config.toml
hidden_act = "swiglu"
norm_place = "pre"
rope_theta = 10000.0
attn_scale = 0.125
init_std_up = 0.0401
beta1 = 0.95
lr_head = 0.00715
max_grad_norm = 0.5
warmup_steps = 200
batch_tokens = 262144
max_seq_len = 256
max_steps = 4254
Each number is 128 + 24 x the weight over the matrix's rms, rounded and kept within 0 to 255. Layers, rows and columns count from 0. Numbers have three digits each.

# layer 12 attention output, 384x384, rms 0.189, rows 358-383, columns 0-191
146117097114119087138081165147148138118152145141134137150101101126165123121112118134115137157126115117134146114112118111148106145127129140145124096109142132138117147113114128140161121089120093114092114169114145119148130138119126081117109180147150136134139135114165096153063107128100159151114068147139107156099133142127129117131123136145150151072145107126135079108113147111140116109131093184103138114066150130127150156096147132115111094150089115141093097106068149134132123162164134125118156148147142121128144149151149154096112137130133113065116114157110097139122134146089130120
113161141153155162129114123139134104129141167112067114076147123114084156086094139114125127118109163094136122106117131140139098100131102127146121120092126125145089144113171131127144112069159122086103108138146140109139133116149150127119163105151141162080163104165115137150073147146093117117104161106114148115074143072146119148135146140139114127107113126126178122141160182132098134108112101083120111112114153141132113082146121097114124121115135142131119129148125143161099115139079129137113130153130101143128105156126090198094107143106140108126144150123159138159144118164188125109
103123105139149157153119119097090111140109111125134151126115124135153135150156129105130135098143131087160139097142159098126138108117101097118128143108110153143113135158135130136123121121145102139115091122127112136150117148143163124167135158128117116103127138078138126122100113138132123165118087122109111087117094114100089151101132140142159133117148133146120120128099101135119141162104148100101120122103143142173127092159132107146123114116129105117116148096148134109155111127116123127095114145183100081153109139140127127141109157124122130127151093131141153116073120118118162116
138115143114136116119158163109152126127118117164131109132125145146130143127138126126124114123141165144139119101146123132146093106134117104095142125120117111130138131134120120157121122114136149102144120098154112130078124086120149133165140114114087124099130118107141112095135170132138117098120132152161141092143127098134122125117146147089087176089127130139153137116151133114139130132120130126189168135090162124170111177136138116166173183155139151171148150113149105141149117103109114113134136129143136164119140111087133101111097134123138108167116149103094138113147106143136124114
125140139120092145143134128113110153124145096137159114156161145123118144088108112161115123132134141156130103156078125125137106127092117140106130114145114087118108122139167122112130088142144137141151185121130102154119127154117145138121133150127167112132109163124169103117149117138127129103181123122150131119133139111117112119130118136140135107109113133155149126130141138159096100146162150143114125128145115112126098120112116160143125166126117116141112095168078130124112153121121082081162129129105124096114128108087148116156140126170096168154164114128112139157134143111111135101
132139124090115110135155148139113096181116114155149108125128132209128149099109126118118180128096131146153122115152130115122153109126122135160124117147140133122186146131057135160116122113135132140144152098151163135105141139110134142181138141117120133172137137157102113120143153136111119123104135097175167175136133116172085097131133137145110137107115137123083133129110121111121122130127120106112115090108121143135095135088156125120108142119121145104113172174103150152136101145102157141108116130128097112142110128104142140140102109127132134095119146130150112131138113130093112154
129114079117158100144116151114152080116099125121115144127085132119130102121155136122107117143130075125138138116072188151129087099121096150173124145079124138131122149139086137120124132115090089140115128127105101149130122145122138153112134113154111113115098126103091122115167169096137065135102133166137137107121131118157115093125122124128164108122142144123116142108141142130144079151113197147125158086126107092131120130087111144140130135149104140147096152127128149118144121106127139127142132158108138117114107142158135153163100117118146162137139137160172138181166150171132128050
110144161172119181098144099146124178124127133108136158138144158133171149106124121145106116159150097121121125131130101118124122142082156132142117076120139111124125134123156140102126173149131123114129137146153094129114126130112103138094113076138122108124115156118129109148114109097158175139130114097109148110095136103143167098123109112091120142152118115132149137141158156113121167126108143128176143100143140137131132126130108132149148102095140138145139090154130080111125139117111132173129108139101119107139156114096124087167094148120116109116174132183105102139141161141153140129
150135101105122132159117114148114115136133139143130106132140144123134092161178113121157137162149136131182104080140152111131193116113147136139114145119128119121103092126115141134141162141127114133135108140100136120110152125135114120161141102139129144127094127132159161112119123150131095123129099148121122092141124140113135107103122115118107107143130123134148138123113137110140091122136127134133131155133186128139148154134144125140122144109135099114114112095167147143117102096128130125119152119171123095114138130160113081135129131134156108147106149142132146155108110135161119128
123142101078152096098156129132156139139096109143098171131096162167153105140147141141125150064121138145163102138127167141157169126136119103119092144113127142142129106127132126133153115125126092124145120188141121136137135123149120138119121135151111132111116111134136141130141117097148127138090139145132128119142116124103140141103146084125127131155131131117151112141143106099149107154142134177137119126148140148068083125088154083116117134113178106115123111108119168126175131132147118131110110100111140119119109143132104093152147156091147190119146114158140135143143168160132117110
132174112141137107127110132147111158164152148099091147145117115118133091138091127124102128109110134104140150119115096111108092121177115120135163178136103144090168124158105137109119138137149083165149158096114162138148117130167138131108138111134134138155109172111136123098091099132109119102138160097121107106090096115150156118105128114118142113178124115130148134160109104150104121133145140105165144150114131101093132090114111143112091126129177110130138110151151162140123092127152121110129138160118118099097133129131182120127134119112087121130135146109123151073147111147104093141
115140147138126121166137135101188149127125093124089151118114154133174128139118140134100140127148086185153147111101111163153157120119094103074163076087123149131120086127119147130104154104139164172087138119137097102122115121128130093141112128112107122130089141142171126128106153147135166144111116196096122125129135117151109157142128121096134196128115133116129133122140139112106110121113106153207088105110106141148132128123126160101121108135157153112123169133125162146170149161123102131130145159123120145124096141095089117123138110146135112129133116136117120103168178124115090148
140077127105165107128137070166114101157156146148112108142107177159103171117150118166204176080141100168103163113139125123154113133080122131179102112141159115121133160121139112166108129143120118090145160092137134132101106154127101138184153130113136195129162092094105114137109129113102183102142122134107124120168114127054159151147085182162170143112162143121153081111121153139117107110106099125091127098151147113126121152079155142175141176095104053115142114146089119129093137143098127161114128119128139097114125163120115138125133111174117102143096083121142171121113132128143128164
132149127101131152109098147150135139144158113114136100125140110067098119134102169110094102125119142114112152124092115143133125102119136123117149136126122100162116136129105085085114098158128100137094142159130113129127128148116126124087103107166111085092113146158114166133120115120137123116162089140181168139124079139149127135126155101131168106089095117141106117122108118118165125159145144159110130119120137111131150145149116126117108109128137151108149084079136147163148141094109162143124136103126137153124132119126140126128140130124121127131093146111095098159076121092109141149
116128104118172125106117113139122140101115155156184101142125128116147108130132147145088125154130157173077095114115153133145121118123111112137112113136148136133132139132119145094113135118127129104123103092156166114120107135114142145139145104082163132113172114105124118130140171120103125135102080128118126106134143119115122132136111119163127150113099146136106176148093121120109129135135144106142130127139087143115126096065161142110142106137139123172112128122132126133176129126142120167169140119113122085133110086119115118129138141141106117098185129121139156134130132134122130139
091098140140118131096113129117140145140113129112117124156162127093152116103133124172151153143178129104106110136113126170135086113118149089144171079162140121137137134120108110132136124134138128113096119154154124094132119134135091128138153166150118111109131131097136114135146123143121128132114117097116111136136111141132144165116103114129101140126096111127135101132135141125088118143120143115111104139163113099145128119121144173138086143133133138138125083145112107133099116125107184134154160132133150134142175127116121114157132149140069124153133104107089109066141122100133142178
115162113124129100137107127121144166133148109166114174103099132158083125095111129176109137161139149127142141114116141138127134129145083158114163102113107114133101119088139155162123145154104140120105116150121101154100116118110148131109117137122110108144117123111162130135099139138157130121164117122110141126127133140166137145105130102095156135110180089078116132115142165141111126131118147132132102124110146145116152111142124131117121153168106137128149143139143130160105163096132131086114148147134116165093136145161059156105103112143137101106124127144129094150157125138128119095
149098132142174129174121141134107103147083131116152098130110146144127097143124160106134128075149087170145137116098125101132123181126157141157113130112109093130126132128129139150124112122138137140150135094100136146175150133139167117165119121119122109138102180137113116098164112139163141115106150112132132127151138152124150097129110122171099146125082135098158131134142119160138129084118108141179127151077154132145116148171120149115115146115062099137123162100133130110118136131128166104122115132148130157158135125153125143151115120127129167063132159152152085141093163102168114144
127088148169125104134155124106125152154165073120131127141105144135153131162138119118138168097102128123175158141129169119116118160139135131136149140117114144117151139098179096156147122128130114094100154104139114134100143080092178163116114130114124151134176163124114128163133124131129123116124142091115145111136151108148135116123141139107155139149139149131149098098161123149140099140143138083162108165087142138158073115121088155124105132114117109130130159115121112147122142142099142113153131191141106097115108108112125163122111129081137142108130132113119135160108169117136110086
086143136171078147144132135163149140154093091171127141075159132133114108074111158126084117147126120114149130137098131147129117119136177110138113131123145134080118090129118154124100151124113107118130157150159134156122155134123124157156109121119136082115171114095139115129084135098143115136125105142108139120127167113122159154104138144103123121121095128105140116115134182136141127132119167152141126153127133159106139161141134134110114173119097137136110133134107172145171118109173155196126121121146105079149128160161103111160133119151158118143092106071085118128128158142106132131
140145105147117162109154176117146146120116112134074108124158125144126158110120107121136161110127132164133145150129129122117138144118122106116094142166128093137095150110134101092138107149149144101163142117143131127166134149120112127120133122148092114134152140119138179124159124110114138113126105131129137115135122145133137159149148134110144128128155114158137135128126136151128111185107130128093152099071121112168112165157132139167147168124127118113142128154112130122121100173145147119122151112122157162089117108123149133113104126142132086114129078089129141112131109140161155139
159133073096134104155160144140141110152207134078158112113109113121155120140122151101111114109168128114135166091129145095104146170143120091101098095103160107111136151115112146097105116110121112129113128138127127137128123127167122105158113120142181135114121087164127118117144151175118121109114157125144150109157124146114112111113128104128131116136102086125126130152120132122161143131090128120102158163125108146138113151114121099163133150180131155107136138141094156088120107108132076143137082136153123097131118114168127123086113122175131118087129152130151124092123082111149135106
126185105096126090145109136087124134137140133137122092099152132155144140097104131117146113131154132153148154112130096147128108124087097131125118154136107173097105104145149151119127127148103107144167115131133140148117112134141122127147135173121116114141115143122162116102154096178114134131126086108146149116101129115145164163145161120161127140107110140140107147093145152165156167112118139104128135099120085127139133090125121171138135099155114166101152115148126160117128129123126140103165083134121144169155133115154135114087083117103135117115144133134121141111100141168099092087
113110120097123129134128110139077080142123109120151189100112126109130129144159119124121133134118139136145135131129132157108107141121145191128097162124109119088150151107141110148107101128125131130112135100128108130116164130090142116115116109111098132075143140163166163100128111113140144125134085132129133147125117162139122136145132126130167125130123122145125127091140147105138131130117086149123146154122130132165149145141116146148142156098104105120115126095122157116112164158146148107130109161132085133137120117135139142152107141165108116144163120140120132129122141150111096096
118095131177121147138102159137124082135154148148119117146111163113191130166122155138152107144123119133119150105142083125091104147136182128167079135125121126116102137127152151128117138138143120152148151103118118128149116107119106143160159137116129123102130084141138087156119098120138112098086109115135159142112143117148097150132114115133153091127093069137114126094158164116128124139110141135109148138127131139174172153146125102136054143116134162119118134130125106112109119144129138188100161160143133120135124148144127124139086104163104098176143142106150101160081151115109149098
136140102133127136108138142118141132095144149123096108158131119140148144153124107147157152113138144138128108145150095133118105098134125094105131172137094140135134084157137122101120100147134101118133128155119141175102126130154146159110109094119153121157125134124121143102083140102132155126125128108129112118135137116176119150133133152130122130091155093144118110148151132114109150140148114177117167133134132113122130128142139165076076147153154129140106139154102109095129133125162107127107140137110120165154146103129139133150085137121154135114145133121102151138134127152140178122